Each number is 128 + 24 x the weight over its row's rms, rounded and kept within 0 to 255. Layers, rows and columns count from 0. Numbers have three digits each. The size before them is the row's rms in percent of the matrix's.

# v: layer 3 attention value, 128x128, rms 0.17, rows 38-63, columns 0-127
# o: layer 3 attention output (transposed), 128x128, rms 0.0961, rows 38-63, columns 0-127
# q: layer 3 attention query, 128x128, rms 0.186, rows 64-90, columns 0-127
# k: layer 3 attention key, 128x128, rms 0.195, rows 64-89, columns 0-127
v38 098:110148132094115133122117152152132165108105134163088126149103107116148141136139136116085120144091162158107132132143133147122196108115127111087105135118150175135142087170154137111146133126165128146088146138117131157121128112109151124118125163097152130088081118159179143131083126150083125138155149091100112132137119088151162108147126147135149146124155108153150156115053152108113132121111
o38 102:154153138120112084128078101127139099128130089107105145141108133157108117142092103141150100062112133123138129102122128177143153119117109151157128160174119088100105127153119149132124119124158082117089098123103112121147114126141183114127149131156081173162141129146110137114107121088173159116130165165133137150158120125096116135083135118122134115124133143100124081104098151154114160102144
v39 094:125127110127133145143117152108125111134139183121091128088090108162097149105134093117125098123092103131123126127148150078143130080167134133126188108106103113123132165144162116136093129095140138132081108129133080115135107134112161108148117092110124128130135170126139085102117121135146086118167138135090120142063121128169108096153105153092107067144095128126121105133138102114132127106123
o39 095:137096094140100077133134109141152150117146096149087112117096156118111135155120118079115150132083112122106128145108145184130150112069091115133158161152097120132092141159109142157150162118139132103125148109135115107137144146091103119091115122106189125130107144085112103141077142137112157127149114126090147153119116109099111115145125142163133118125105080124138153160147100124158119170156
v40 111:111113167137124146147140137092072130166116130093127124112093113148069117147144135129152109155102175108131111156135129142119180154129147113109128085128141125114181116135127098128148150151143130131134133129079124136110181163135130139143100120131131091151183130183137096125127134114127157098070140145114151137105123171121141116132075129120097137123139101146126152156172150103102096146148
o40 103:134132161142152181130089100153134116083139142124147135123124107118104083097111132139091132084116185120110123084127118134147189113138083118071108124122147145120131121151110114130116122129149126089102138136116158125117127116083102130148129132122125119140061109102162146105162108123145128115110118095127114096102104087153109159135164129106099082125128107122159150150179142171118107114141
v41 095:146102124105121139121136120116150087153121098155087157080157127086168114091158180131124109165121157106102138138116101117095128100143127116147131144105113082147115127143146169160119115131141132170189118112145089173124152127158111169148151102119112061114107129087129159143086111132109114144158151132140115109121145103102115143098119133137131135115142164139098132152088122119115099151149
o41 094:124085125124113117146181150117117137132153100148148145123109164155151072142132140142111075137139092115163129121162131152159110121154114101167082075115116127141116125087109146183139138133146083140132150116104135143127134141111165088122150068141114152142092143126142155116159107156141140074106143103099144111145144134121087129115124154150149155138156128147069150114121107115143122118119
v42 088:094125142132157092138156154137098106107095141124129125130143124125123126155110157141146106146068125150140132136121139168146128145119115150169079150103100179128135140088142181140125146125119096133169123112116157091127182157130125148133110127166136109133101118113157145169160103088111140143155121109166160128055138176104117123128096137125168138136125136136107156141085110110101143116096
o42 092:127157130116132114149076111106157100125150081106154140159142126095134119089142142151125120073138121150123131124153147137087113141123145111077123128107125116100144153106151119094124159137136124158121116118153137149179116111123159168135113070141120118147118125141156115120133148168159118125086132090186161111149177102100144095154166112122128115094171114160144154130146158104148123161158
v43 098:115184139085069146100120102148129135116106174114120139127145123146119122079161158119126144134139154108167095139149109125112125111135167155100123110108139086136099150151150134136135139103116159144178134120152102146151192134120131108122105102200145098126100127120166125112167138151130139155111148154158132131150119129090142132132115169139108097136106115164081127151136127156176140130122
o43 100:139154140165158100117104126118113121120143134129134126076160154150114077113122132120112105088135162157142141099148138124078091132101157113125130094108130108128109118131136125155127093156093118141129169135086107155159136155098151133128154106129168109111136151088109127154181140141099081119152144129144128145143095128149089138108131183107171115145107133184091138171147092138113123125159
v44 111:148124143104140144092120152101142134097119105071149124073127141141142105192137101135121131123118173111159109102150130130148116072134160109102139147141123167106154127133171141139134123106164145167143107137134104133173135109100111122115111149101134140130143184119107132135129131137129129106157129130110040162074090115107119150116116137154124178135111137103116139113097126128115116163140
o44 115:132103184094116127135085126145184133165117108136154138132129148166162091110102124160179132156097130202103133153116100091113084136162112083109120136125105101169100127128143164152124148089121151087115118099108125127113148105112127128104151127115141144106110126129116145151085121104173140139129095132105142131111129132093107127152137123111132153117115152119124169113170125115117181110121
v45 106:144145105132197116140120070156151159119138121137135085141128144110106118120122075169089085132107109147106139063083094142166082153104135127112142108119114127119095103153145123146117120107145127111100140168169133128125154124122100136111164134148074145123119094129100153126141165113110091126117140112094115126143170137128133165120122149138092131129148142143154157156130098162105143106119
o45 111:095117155158145091113109108138118152113164134109090129151126156112118142101157107155105127141154105156142121163106142112167095115083101139147139123130146119162122121104129150075133103137151128128153091092135113127127173123118119102132119172158124161080160094137112135056135130152108149146146155120150113155149163126117116140100136092171112129136127127149140095115114084108109082080095
v46 103:147151096140143117113086102120120132118168109124129095164149132143112153102100147144147113115157174145153135113142159090127158115116133107078096120128136132124103120105129110103139167168113106104165119105129139129088079170157101155163130122129115115180134132128110146173117094100115127147110119149158154083135117140145101180158119093180142147130129152111146094175132149133140103163119
o46 104:108124137073140106145154143151098123126091117115193139107116116112112114139137166152170152134159125127128086180095157082132136119128118150153120128100138140104137124137085134178129112115133124165106098149093147184082125124066109140135120136127107085114102087143129125136132125162094121136093145136109156122136135120177131133080126129160137111156155110122131109123108123100176134135122
v47 101:102096113128120114118112152162126127095116164112128133147164104143099124112138166125164128136146106119172100129172114133128100126117147166139122178137120124128133140118148114137165110124151131132126120123089116093146153184135150155095109139194151116115130110088125118190147139103176141174150124137142148070114134127122153151151112135113098156110120139130113179132138099090102131157074
o47 096:119124197125153103133096111116162117107145140117143154147088152139149137123158123132132165108089170159181117124131149130138107161144129168114118125122152114106133095106110153120110133163105117140132141173105098086140094144117080149176090077182175099137123150137095126134152118150166080147088145108109140108134143123136128131128116140126113155136156101118136142156130148114120100159136
v48 109:169118131091130100124083095071129124101152138143144115134095143129136103129121154126122129145111178166114118143121129118125125143104153153183138170093151075107129124099171115129112128164146116187101170139120137099149129134163138164127106092127129107099083130104108093172168136114156139102129124121078135132154127131107148130108136142166084133119132083106145147116149141129162147129122
o48 106:117129114203108140099095173162112136137108108156141106107127136139128120094156135118158150153122148166112151150113121135141140134201102163138134116116147137131161119086112132136130139088114120078146142144142155154153071126158193081153158129160159137106095112134123147095150148119121090108117137144113118129141125086140119136158110115125135120157111144091134136152104107093117131161131
v49 107:131115157159116132088121123140125157095104096114127118127101096141087142154171160139101169122104146113125114160128116123113120103127138136111119101099120134113118150121087144089129088087132084165112102109110100126136116096107164112116127137139134096119128110113092108133142119158173143120140115092188095113122066153122101158140129131071157146118120098124123131134119078082158148135082
o49 110:149185167118135126126143140118127110125079092148153139120113140125134158138147153153064120156100143129097178145140157162107110101154190123068113112133095140158115110163117120135104120122116173108086123099152128124151097138100109090140153109134126114162147115130106126141103121065137135129129122138078151119109144180097108110124085129142150147120149132139136145144128120153149125136101
v50 106:114104130142147082125132158124124137144158114123100129140130116160138139152105120142109106140106128139125163156155096116132121170184134063111120073121135109136133141129092162154137141075159149110150111086083160168104147135076132119154155150146165093124135121115112112089148109163110143110160103094123118109159129089127122137109122105120131104170158150151127124095114132167118105164101
o50 108:109137119114112142110130175099128093122111137075142168133072128108102112130106126099107123165161100133133141129150113094163070109126123120096113119135122149121140143133101102098131077144100080146119082114138112083141148131115137097091127140109100185145105139113119119160127086119090088127112118130133109117106135121125122146099135167122104091090122119142166116115148152166154129105176
v51 104:121149142099105137101129112135134128119128085122150132176123100103122090125146116137103130131122142167108194167127145107131123108176123119087127113130154106116155113102144158123121140135165107128105161153144183115146095128131170132141150165145173139173134147124123103149113123130064118095091093100107164145125129122177104127144117097160157170105123098121142157146121150118116081108136
o51 105:147136114159168121134122126134143114114119120112103124129088148118105086116112141107126134133130135114097116177098124128145148071125111084134071150173169122121143116143143085086117113129103148099120088118102138141122117096183152127148096129135103094145097141173157100110120105092116136157130104178137148134175120131132060110126124132133135166169128146160106090111116129126159118135138
v52 100:150170139155132137149110164106142104117130107078111110092130151112132153108118120141080106150129163123139136134138132155164164085118148132153136124090129110088167093155117147103129105117117074100149143135136148153142116132109148137137151156103157146122121166138115143134138117108130124056136132165139135134124120140109113104157143096140183162111153123111123122101060069090116097109129
o52 100:150061141126129099149141130156161140144111076104163145113168113126159142176117132114106121114171140135130095135132130128135135141133148105100116120154118165129109128183137119093135154118125133123120092121131144124146135119152158118146113109128134129105096101156057136130072151088119152087118133124149158081105122142123091093065158110115115146158165162149149119103119123146103138120112
v53 093:106168146092169124088100144113111122095152159108162109160130133152094157127122154155140107119119086090148118113138187128111115131166130111106115150132111123138127130109151135170124113133122165143132113180120109144120108137117102131171101136165098138084123137101121120096071150171099126106154150115119128105098128142139090081141132149110121145180106105144141113085127113101158102126163
o53 099:104121156133127125151161169098161095120157110123074118139147158132114123126156146108175130138141102129121093102105081103103089113105159146105147115151103090120122114142074119145094171108155143133138145138090077111109099122096136137140138151150176141157121103131145118165090097144129137136124087139123137087140102176132088127171138114110148080136141117095139103128141145138148131117139
v54 086:153132142100109172135144197155104145158120114101158084134138122102138158113119124170146115131113116099136123154107141115137120136129111188138134144119133116145151144108152131084106143124139149133070113140110086182119165114107110138124132098136168103160095138100154139183139158096120149085099172135159132117117126146116117105105129160105141171122150168136137118116105099145115095101111
o54 089:112107135163129109152120129145153120123120125147139149089119115085150152128103104085142119159083121155142150132070135134122116129056133094135112076142120144105179109142135126122129136184166144099130163132181137145182116104141139151127114112131121114129127124097139173124119100139181158112142150141102129100127123153135138148106169127093126095102171175131117148119114142123121128093150
v55 100:142126148117126134085097087154163152096176138132158147151113134148160108112147160143151141115156146136146158132141093146138118136138127100107138158130150099110119132129102148139062111152142125127093160164161147161115158164143114118117130168154119116122181097120141151151107115142137122136154131120166137148151085079162073167124181153107111137123126118144158152146149139127082115151119
o55 100:155141150146118141114171137163136164149130173135112110137125162165146087118122131122182175150138123095108137187161139127156116124123152124134114127121112149128141075096145088122097079131146154140134140111110085107135130152103181121170093107149119138135153082134138125110147114115106091176125175141109159110138133126092126134132117135165157111171144146132131142109105174135129105129144
v56 102:144115110111162106159149135101151175132178164141151122143117127143110129089120108122098097158103168142130128159102098143120163136117158149172165123154116122126099176130131105127140092109135163138152130128152101142150108138188165168133159068156113154111115126147151108143105129112167141122114107137099116118075087140139140108120095141132133179133102132123116132151100087155104115142131
o56 104:123135153158132137115113102133172184155099082136121144151102118099124148144155089081143138101136185181111184135121157161137078109105107186177120109124125106129142132112124106139167140134122108114136134110128136128099174168135130131146149113120154165143113158162155155138151112134091182109104131084154146123111119145158138133137136108104139132137142121157143146153108113145119122132114
v57 098:090146113097176108116107146092165130133127152086107120102153144126146147146142133136170119069103140114152119115125149128122158160113131109136112108104106096117091155132112101109085111113158139145152105125127140132104136139107110126087122098164138163140114120139159132172100153137150116121135179108129166143120141100076118156069117148119108135169179138116165144175147126106104103126156
o57 101:124132125120094166136104141158159099105157129097119154107104117141152116154135118168156116122146157151104098152151160127111100117128145155164105135115115163105147153141126132151086119131143116127109141121142074164160113152098134117118113171118147136119130141032181145139100130133134123119129093128116104155125156109072120154124140102100086111138143124165134139154110144107123068114103
v58 105:155114131102096107137098155081154119102104127131111126122116149162132142144097152128126082145137114091056129137141151130155096139107122096129134121087098123128138123152098095120165125116147144138115114148066121107050102107151128130132145138173139125152100066112134170123116139143131133163133114137105107132147098154104140119127125144167138166163100129161139131158135130139176126135094
o58 107:089087168096134136152095130102095105127103112111173154118160172120077143141144166136135098149109147132091109127153136196142134106151161148151145113143164114084131172132118109153114099120134115131159083121137086149112129168101146082138134149107136125130153159132095112085123099148133121154141135132110116116111091156149124142158165132141094102116122135102109126148118144108105140139095
v59 105:105142084129145151134147152108101141064131094176143134120103089101121152143104116150095125121107120113131138139124120135097134090137118150133132125116195105145126123132136158083150121128135140164162105127152125122132181117158133201138106148102125131134107121127172110148137137142119096079129108107136139130173112165043136125125138157097146110131150100138117156110128114091131138135118
o59 103:103157090154122132126127165104169127121131124128176137090160123092095118151117083146113118143135106141136165146120145140189125098116144133118155124166119143117131120107135147143089150100146087155107156100111131144197127112136168152154134150185102113138119150136076125129112161109121144098121105094169103157134163143099111122105079112115138115143142122107103170162134109146123127121121
v60 101:194156116085122104123116123117153148164100148111138129164113102133139156102132132140139100123114165148188144112089117106127108089128122156140121172097094108149164106135116097203122151139106126109106130102094103115112158113119111110159121140124123176121128162134152116140151130121077106112092142116108078128148150136118102121145135160132135135136108175149124124183133138138110111149101
o60 100:095123087153100095097110132146161100120112084157155147159138115127104123091082162157138149146119130109091138137100129142135155132093119144147136136156097092116119134133143100158123080121154163112139128147100137178144141141134139149118140115125145146094097114078089152143129143154155122166117139091144121086157156142136136200160150173133135151135142133134141090107119078108137123127126
v61 111:082131146143122055160137128154140122124110163117134145108126124122110107114122147113146096137087115141128129082148145117141125135114136113123144121117139135141129096158136133123148156116094109142142166134104109094186117096110147147150180118150197139160108129132109171161148187083142118124128151136122088127097114141155157125140142131125133119136111142093134067128116190137110169153128
o61 102:139132121084091128134106087140131129154127110167121112115114157156106122164090114089080126115164147098153120122124139159117118132125095093104113124112147097071170154124105143141147074089164181148169102152108092108113133111118131127141169106129135130060121152152114109119142141126120155110130064120130125123110140080142167131142150108131132152113118132126139115117108137082134110115139
v62 091:141123161119155118154112124145160133153144111116146102124156165130101154115112147136150117136141123157117158141142130110152133106107165169109123111111153142116158102153146153110122202133139113146144093143108153142155120123109104110102125091113121168152114123052116117131118146142119113145168162125174097126141052102116127114101146125124141097146131130135120157165108138111121094176190
o62 098:147099123072081116117161153178129154125094109163129176122147116135113105100118131102135105151109109158147134127111131080106119136114132121146107114149113113110125168144119076085148119119160162118093093120098133135119107096113104097139130125106110162177147154099088100094112112126143109170168138087118169153127166111130147110124136090113134148160137122140112142147130125125123096080148
v63 107:160154112095155086118134100153133095126126134089121134149173107130170109129169131131167131137096095147120148100143108170140125150137154130100128091088159095106143111119144098144109121116132104147154175137126125135111179148168107158118151126096132150120106135108118116089155098094128146108126093098129130118106088135120189176139101136133129163120132148124150159084119150089105100101137
o63 102:116149093124129126181147186144122139118130107130165140149119124112172086120128153143103122072123122110120139164137080098128132136153111092124122149142161116118128128109147170101123116164110150113124095100087078129121159121122114137143146147150158135098084141143135176110096067117136113149126153115140124121110116118126106117137104107127127133096106092172159132157071145110099105104092
q64 104:152116142090142151127154125116071106123156146124132168167117148132093144185135121135124091124160120159088179125136118153135109122114112121112137098134153097144164079150107094116130097131129085134105119114100170075134124139103139119136125172150115170130147140133165153131077103140110102129110101126179115099111126110088131130119144147157148087110131147164120166141088120115110142132121
k64 089:159105139144139096125107120156124124105101133141144149122167122119160130117110098106166072078095159148146140142130143097161127107149099125111150102120108165098132113127117130142138108084116140088112074188123123193118118142136115110147121122144133164111160114146137123138188158150123117106134163116105119123117148153153168094117120105152129150123123133145113076111069100104120120103118
q65 094:133182151110134157119168132144068127126132192140111115162182114148149109154136110138132134161141085117094130128149162112159139127154148061135150144109125137109143111116092133112103134151127116120118193170106124103183123111134144159137150150126114141134137130136169101124131076111170124153100127128157127145116132135137137160130120151108151108146146132122164138148099120189134131135126
k65 089:097087126157140190092167114093115147143106114122138153120155134154114042133133111113132119129147084121114121125121081084133121127129149140100121092139110153172153141165140112130117133154136120097110131110145139127108148155129072138116141138109157143127113146113092125146116131141119168103111107122119130126156156155097174098156131116116103071109116153137148130112131134090153153181154
q66 092:123149132138107148081135127124131139143081144123170121119070122115084091083109129134155173152138135102161163151126131106159110121132131113173103192090128102132108170105108118129097098127131130113142129120135101143173118136154101146150152124144123118136109083146087095117148145124125167143138138104073137133116088131135144142135113151135172126118111159087131069136127112137115164103126
k66 075:125127117117103115142107092105173157092137107150130130145106123124133075154150116136089155112110148118136163134107143135126122131174132113142100128187106112057149143117134169085115128130137158160134110122120129173177154118101130131103128108106123118133121138095138133111153130131079112076119111138150129114193119092080169142094126106128105124151107110146101172134121143129147169139123
q67 100:121145167133129117143123158136146166117115085139128110128150160132131146092173136159131165140091128148158095154135156124157120111078131129148106139128132189144104150103123132103111157134130171158155142098125067151095111065139109153164134138102150131111154107137096129099161183129105122134135152132075117169113135139136141117159123117121147157125163126086128119093125152130112135161147
k67 098:163131097119129094138084140122157146142152146108133133076130137122108169134101156153121126113148079103121132094121137174154151127150153142121138160111171126082135166109141159136162139092142086156124120105134132131145091127085122121167141129134098101109115113138121107082118137115184161143125145114139138183161125133163123142106098121076114160125086111097090160150137102133105124119124
q68 114:129111130151135134110151130109161127165112132125130120169088124155120133156121141143138114116166184084154121158166102124103143115117127124117119099119160149132114127109119111101093124089189122102151160147135108121095151108072122176111137126111121117127090179133158112154142116096083120108107071109131158149130156120116117132142137142126152108101075104150105114139180134119094108103159
k68 116:160145110119127105168101137136108140124149134155156144125140116110087109103157125101148123075085135153090136114135126133123094159115131105126113128145098102098081130114113186148110100136104185120089099145133092104125137111150105128144158111124141109129148135151076094142159121132148154078134150164130177136100174105127105114087142143150120152118082117134077101147133121136118130092132
q69 082:137134149157109148159079175139113127156132124140157117116092144126112105104148088133103124166099165137172123099129103119136112137132129143129147125148145108137151155143123095175143165114110147200145118130114164147142101120117130116163145138160162151114107124133113181134125138121144120146126129082113171099154134125136115134125146126057137119137154118144090175100089114145184157124108
k69 072:129139106143158081135138105112141117096127116126179092090153133140120121137171135123153104089073107097151148109103144121100138172139095119077146096138133137078143142120132166075092137080103101137125151129132105088131099127093131138085085131097140098138121129125110106125188105093126153158134151127119150131130128124151133138116121139123149119113154141116084125132133108153107091119086
q70 071:122127144160145137156109111086127100175148154127116132146148144141093134158123101137109124095137157116157131170128116117156114158095152168125151100176170080117128153113149155170097137137181147139137091102112163130118127172105150125087175129093093134147087122126155144155125126122152131136108112113140146113108153101151084172133106172133165118109149081140112121121146142134119136128144
k70 085:121127155131143118143112114132104120111116077192146174153094143139118083138154157157074135093094111113112118088149114127118120115134132098162142121111131122105099114137120122082114115150120147085105186157116104134108163102151139111142113101138156108115084145171141117182165126153122136143121080136100172135109150126101129134098128138169107113127131112159108134159133132097168144129126
q71 088:127151098139143146109155160151143161122122107116132101113122132118145120075129120138128144111101113120106123111142172084165113104134104085111137175079162134147095123099128101124128139146126139133136136126176112148138142104144085118129135148126132105115131103132082102094166141128120143148063168145121131177101106146166177148126130140103154145127137147077146133072137185156129146139111
k71 087:118139067149116126156117127086116137145168157126133149157122143130124151125104132166163094150174111127150099130111122189110116145164136140121131105134149141091190160110143161132161110141140103137160145099108126113118118153111132123128142092124132084086109146108119085111094125169101107126147128136105075154124148078125127123080118112125138167143124104096143176124139133105101138117150
q72 097:144137091149112102125114135102099122162118168137120168150096130155145111151126136120115135157163115143086130085073075146094160126128110142094128114108128096136139096092151158104116122145150154113102103144138126134126118152154107084128089124147078159160117091118121117155090147166134132109171157149157108114135133161149136110124135119122072116075094156135132111157109101146104115113141
k72 095:140095155134131158124130142114151125111111131125105112164205136129137127129138100114166130089178135164132121128134116112147115127133124138079104115182090198098118104124124112142111131119107180110115129125134145179139113150135131112121137178130107114153108161150140155119100141121136106126144144110122138068128102130112118157185112145160114129124094099136177133089145131143108092152097
q73 096:135113135120102153121098130144154103146100139119109174102081150145129139132091082127109126130117123126119137118083121159114105074176111116148152116106155101113141113096175110132133119100120136115136084122117102102108085161174086101101112145148093136079126076101085106156097144145127148101149137148153102100114131133162116113111139131135156121092100160130101120101112126082144135116141
k73 096:120095177110134125138095107134163119087111106107130120137150087104137123129137124155124131133154184090159167128127126139140151089110135136150129166138127133098144121085136103075132158147136100152127110137108140095156146124107135124134119145104124124158138129170130137097152180160113097124144191139103107119136138140101105149135080137129105154155086062152115107095076114148140112118119
q74 075:106139124140112141150138114106064108157122119186101134125095139142167162161129114129094132097125097146180102107125119145143154103095140143138162116149120192059159113103158127112148123124121134130115095117160137142114131142102123144139100104127105153091106109090145145101117109128124133111197161125149136136117081120128096124106123122170107104150106150153089135163157130125124131121129
k74 083:097113109115144121119112145171132099088114133115112114154134104160168097150140130106124136128129138104108101135129155088117163104108134134175149104139122126123091192083079091132129152133099146109168120133159132105182144095119122122119150134078125123111149117117117109117155150133082121166154165127108075128121174111122121120111102113144077139118149149136140099131074089124144118151123
q75 091:132106162109130133153124098104110131136163117120158174131169094131132145150112139129123101149101105188089117146143143095168132132089129142136119127183081105148130097168112113122177134116145106126120120135143160118116127107089141139118091110087095148149135187191120128097168117146135157148133107124163138110139145136109101139125082126133123083131155114144138162164131099109107109120114
k75 087:133142141138133126117128141158103113143122148137145114126117182163150102149118136144110126096082142169110152165152111124129140136098126119084142112109109099133111108139167074131140123125135155093153147130105155147130159120144099144106122086170115130101119125075172134140118114136110072152107118112118124135085140196128112119165178115105128116115157191114108127124180163115113115110148
q76 097:149122159139129143091112105120165080106119122107087177131102139168170156175136141146090121120122130158095125107081094169156114117138115125122119105123102057116113124128156133126129117124146113113104120138141129130145126181114142138114165130120122148102130116113056086125125133163109110098139120120134151126160115091171129158145160128122109114124135108179132081114138106121161097117106
k76 093:122126147151119132116118142126168193128149171113142114150122105116162114129149092109174138167147172159133067172143104116181163103158138104128104140119139145155111127128121067119113138095128143147111129141126110160169099135140131133106117119108128118155155103188163158172090113136122115153144119110147107115093155124142087138152149129127146116137126121106123171138082134105111127147135
q77 086:141066115133100099179123147121122065127133185143168105136100143149130150144101136135114119077131143138097151168120106150087123115176156155130130119128151106126123109163150171132131145128129139124111147155102165141129087150172151133106113168171119136119097153119171118115152141101139091099142102107153145105111119113132112149128148112173130124156124106142091145156138112129113123085139
k77 097:126138146115159127116108140142124118119111093146148146156106114106132104149130113131124102083123163104169119116121139113110101125123140092164143147088108114161150146157124148122094135138114138138161163156139124102158135166122087125114100157120146099077167136131058130132167134123061147100157142081109154107126134136075096139108095122107115129138145165142132150141162111101090158165115
q78 089:108169136116139138149127141137128174129128165151125110150141133080080129112124097097138145080114159145136127141093172116138132107175129117158123113122159083089158142086114129157138105112088102145174127106110127127106122147100120095126146120105158078130112104129130101103098097076096158137070171099116109124146130120162101135123141113097137123114120159124103122083120143103135096139119
k78 093:114128084094100076128098098094133133144122129157135147125116106128129171155156148139114124148111092064161151110106096194118112140114131111154135107083126150088164131155122149121149154131139073133137162161108124131121089132120121114138122092134122083144136136124073103130127134156134100162124135147115139150155122122091110100072127112142116117132140145130070130106167115154133143111144
q79 085:113148140164145155161138092165133174137163113127100073124118149123170121124140121135117139134124132135148138108136125115146119102085173071157137119148137151125139141080106112133110136127131134104167139120143148153116184123125129135103178139122166107133100153124161164123130123068192083178128136103126138161121131126159157120133104109090163113106154130114128124118155159140153145153143
k79 088:122139111078141129127110127159148111127144127135115103127077128174157142144123158142144144126078124074143171113125108131111130132128079136121145140131130116174131120141103153141118143182115070189095162069132099111160098107107122130139128095120151129114135111114108129127142062147127181142103110124103125152097115140142158151139093149138159133126185134129134105137137117112114151116142
q80 090:108115104115151131136145168097111183129128125157127124095147106136117125103131121157096110165109159127122089106123093094131158171108128169143101133137143182128117170123162099179129138070147140154097085121159140117134135076118140128161130125111176170134111123127144171111145171097128128139151146096121106130181143123136120131171120133131131155161131149123103145118147163153145121127143
k80 092:099147149144103133120123154128120101108106100124159099125137161138119168125107134126152151119118124118132176134095156114115118144135108097138165103146158079093101097087146072120149170158094117092157153137117129148133122102120137052086122114140086116137147164107116125122168108087129109117153127151103142155109103137116129111139137107128114148130128135105143067143111075150128087146148
q81 095:107159120144149148157125122086103099128102133125073215148164144113140120155122137092108129112145144123122152151118117122120107135120121128131175095159157104122193151117111145123130161107128121171132112121125137092110143142149131122109138115109102165184144127114158133122096133139114114124115120122176125072136148140148109163106102103122130112096129156087099173119072132121113129115156
k81 094:119069170121133126121167145162127132169127126116139125151145161180151137118118101139136130154124145098132106126104066117093129118144132160095136161147117117136101112120076116110151098170139123061120116111136150146140118085118107115142118156122146139133099164129159133127129107158105134112109121138068110100114111127101140132135104138133131096109176122141157104108093153159193123100153
q82 096:114121145104112113114092150142133103130120133130173126135096124133081110152161145126156104111132132128088103115155126117113137131112141135128129128090119088158129123156128119157135092138149123151126116126124147124128091125127148136174058150123104135138170141149143077155148101142114174128196125114169146180173171131061109124143136157116107103112119136125115163129135101083083112122137
k82 106:153119114108141170159101140069123104137147130125154080126130135113129115108099117109155103100098155166081145129082137108113166138140143106126130133104148149100107116142119104153094107091124176129114117124091115158099164149183126139124142149118117142136104151106175130140119157106112112151110093151150173113113118152148176090173158135133104122095116121107128080117137117114125094128166
q83 081:152085122137149129128158111148120156131145192139139148141073115157173149132097059126087131141107117137116073136127136139115128141149098179138104089173170094111111119143132155115156134109097104139100138126140145116128116153157109154138116144114141139081126076136117118129112161110143145128157132103118110149153110142146129053132129120129140145162109128113137092124134147126100115144086
k83 075:122139204131165115124121171169176139139133162088146188116163131107129159134121137161137101120123141139164162153109099126112132142133138132169119103131137087104132109118146126122147135110114131081150149168156103103101157106126149115108150093124097121178175139104099146143145120130151150129127173125170111128125148144137094120099157137114121165132170143137104111122136084113098151133108
q84 088:164186108105112082118172120111094127111095096119162135151129109115120142140131113141115170096132116153135155166104138139145116090109115136121127135121084138149147100114105119102156105174091137132100116130136132117134118132127114139136084095138121127122127113127085102163093094151137198120116121151154110083099087108120119108131130113132084140161170121121141127151166088137088132086100
k84 098:125119087182104133129134097134127159144172162111124128070135195141124093119153124113131158124177095162118123088158123139120135124116102163174117112163132128135142149114121125112121119133128113101149088108122129138133131122163144101131127118146107163137083107140143148095089113115150086157129103096164073184139176124119133125164114135132125124132132130172152114095100130121163133149119
q85 091:109109143131127149174163122080112132113125152085158144144180176151132147171129091112113118158171136109128113131112112139126060093110110140151121086175109175145161136148116166083157148126132126131119149130112122112108106173136136118110100114119127160116120115114160149125147153135154088123131122132169100096107138119140108090107138110142138144127121145110148123140083111125094086086129
k85 093:100101147123165200120122117185149135141128108151104144096096155126093145103104118129097134095143102094122129110121096125133092114103104116126149140099170086151129107109164123154153131177151097077118105089149151141116143115161124116124108144144121129166154138135124145133114142096139111090136111118102106136122093139125112118165146149161178110149116153131155091117096095149169127110150
q86 095:154126143134119132128156146181148158128141137165151105136119145093139093129121140184119145119162104117107114133102148124184110148127143104096118101155123170144144100128125106149147142149105142117120141109124143106123113107125134084131144123157138123145142093171150102102108145070134134127088139126073086169142125115159136118167110128117101127141176148092119149074085143148089087118149
k86 096:099105136144126180106140147121160164159142115137132159097137099086098161141120116136129110158153138113122153121094112125132166140170154117148098124110146141128184131124139120140097110140138127140137138151076178124131114129095124158142139124127136124136068139134076124152098119104152204118154145144151157141138094154109100134111129154147122099118127134162129098111160104105177178143142
q87 082:133118139087140139084125107096138138140092116153159108093118165108145134096124116107148124153160116085169119137162120159164130143136143114094118142141123125110115090177127170137134162175113119140115139128124108140095133124130195132137096078132106124100122098155125134164128152079127096131118144105123131177143153141091122161133135151140149156143119129101180182098139145090100115137136
k87 091:142154112151156093194076104132139149138093093141143135087153133090140131155112099139150117127105090124106098166128133106069135140132097153118096117115120133123106097130149097157137134094119138169117116144090166118144110124136142122148113094118098099150141146157151074150135134096108099084140109143089121106157100124153123108097157121165128147166107105141112142143113083135144126108119
q88 099:168133131093117109097134125146134104145156159113112130084075170115151149174115158138084112140108124142131164175134149116117148113110111106109119105171134107116159129150100115149119138091119163131103098124185143155129161153094124114104142122135120104115134108179092146113069135140081128144077136137136133144126103141174133133151086174106134144091133122112151104109112135133139113143127
k88 100:130143149155143109095138149138146112093120149153139118157110104116152092144112107113121141118117135105117144151121122107104148067148134114118104091157106126130168134133116086095151142121104137147120095115111135108159140144112154150112130107126179111116133158105141136142125095130140185097106168180173119143104170165091147122126183144107127101161129128149137212155133139098142154114133
q89 099:132152125100094130159146133142139152101126108184183115119128160129081143114158115112152134114104149111140123119143086140119107116125072099136143121134152141129142136125090093126139131133154095115116163150143126121129144058082110112139117134166151120145119153135150128089110099129125117108153142154144114166083132108124162124158123146091174126138095133180111091163176138150101166139107
k89 112:141163138145103129112098119083142139115114156159127101107110123115125140113122150129138079113106098124140105166155132112130152147122094078149099145170136140099118127110111154125089153094115122152146133081178128142114138108124117146135158123114137122106136130115074127132145147148155202133124169085137116151135159177148140142138094130148092091088131197143125125097123108127153133091116
q90 093:138134115132139070126172120163132145138113114140132088125168110095143102098166160149146188135109139132122093164133135141159133129140145152120167152124132131109123161108165137127127104144160171127084108120089132103100101118132143103138083112109137148169105093153102144098110182111149120128137127111133098181147140129108143122111134119087099143146131129113174142116104148127162161180109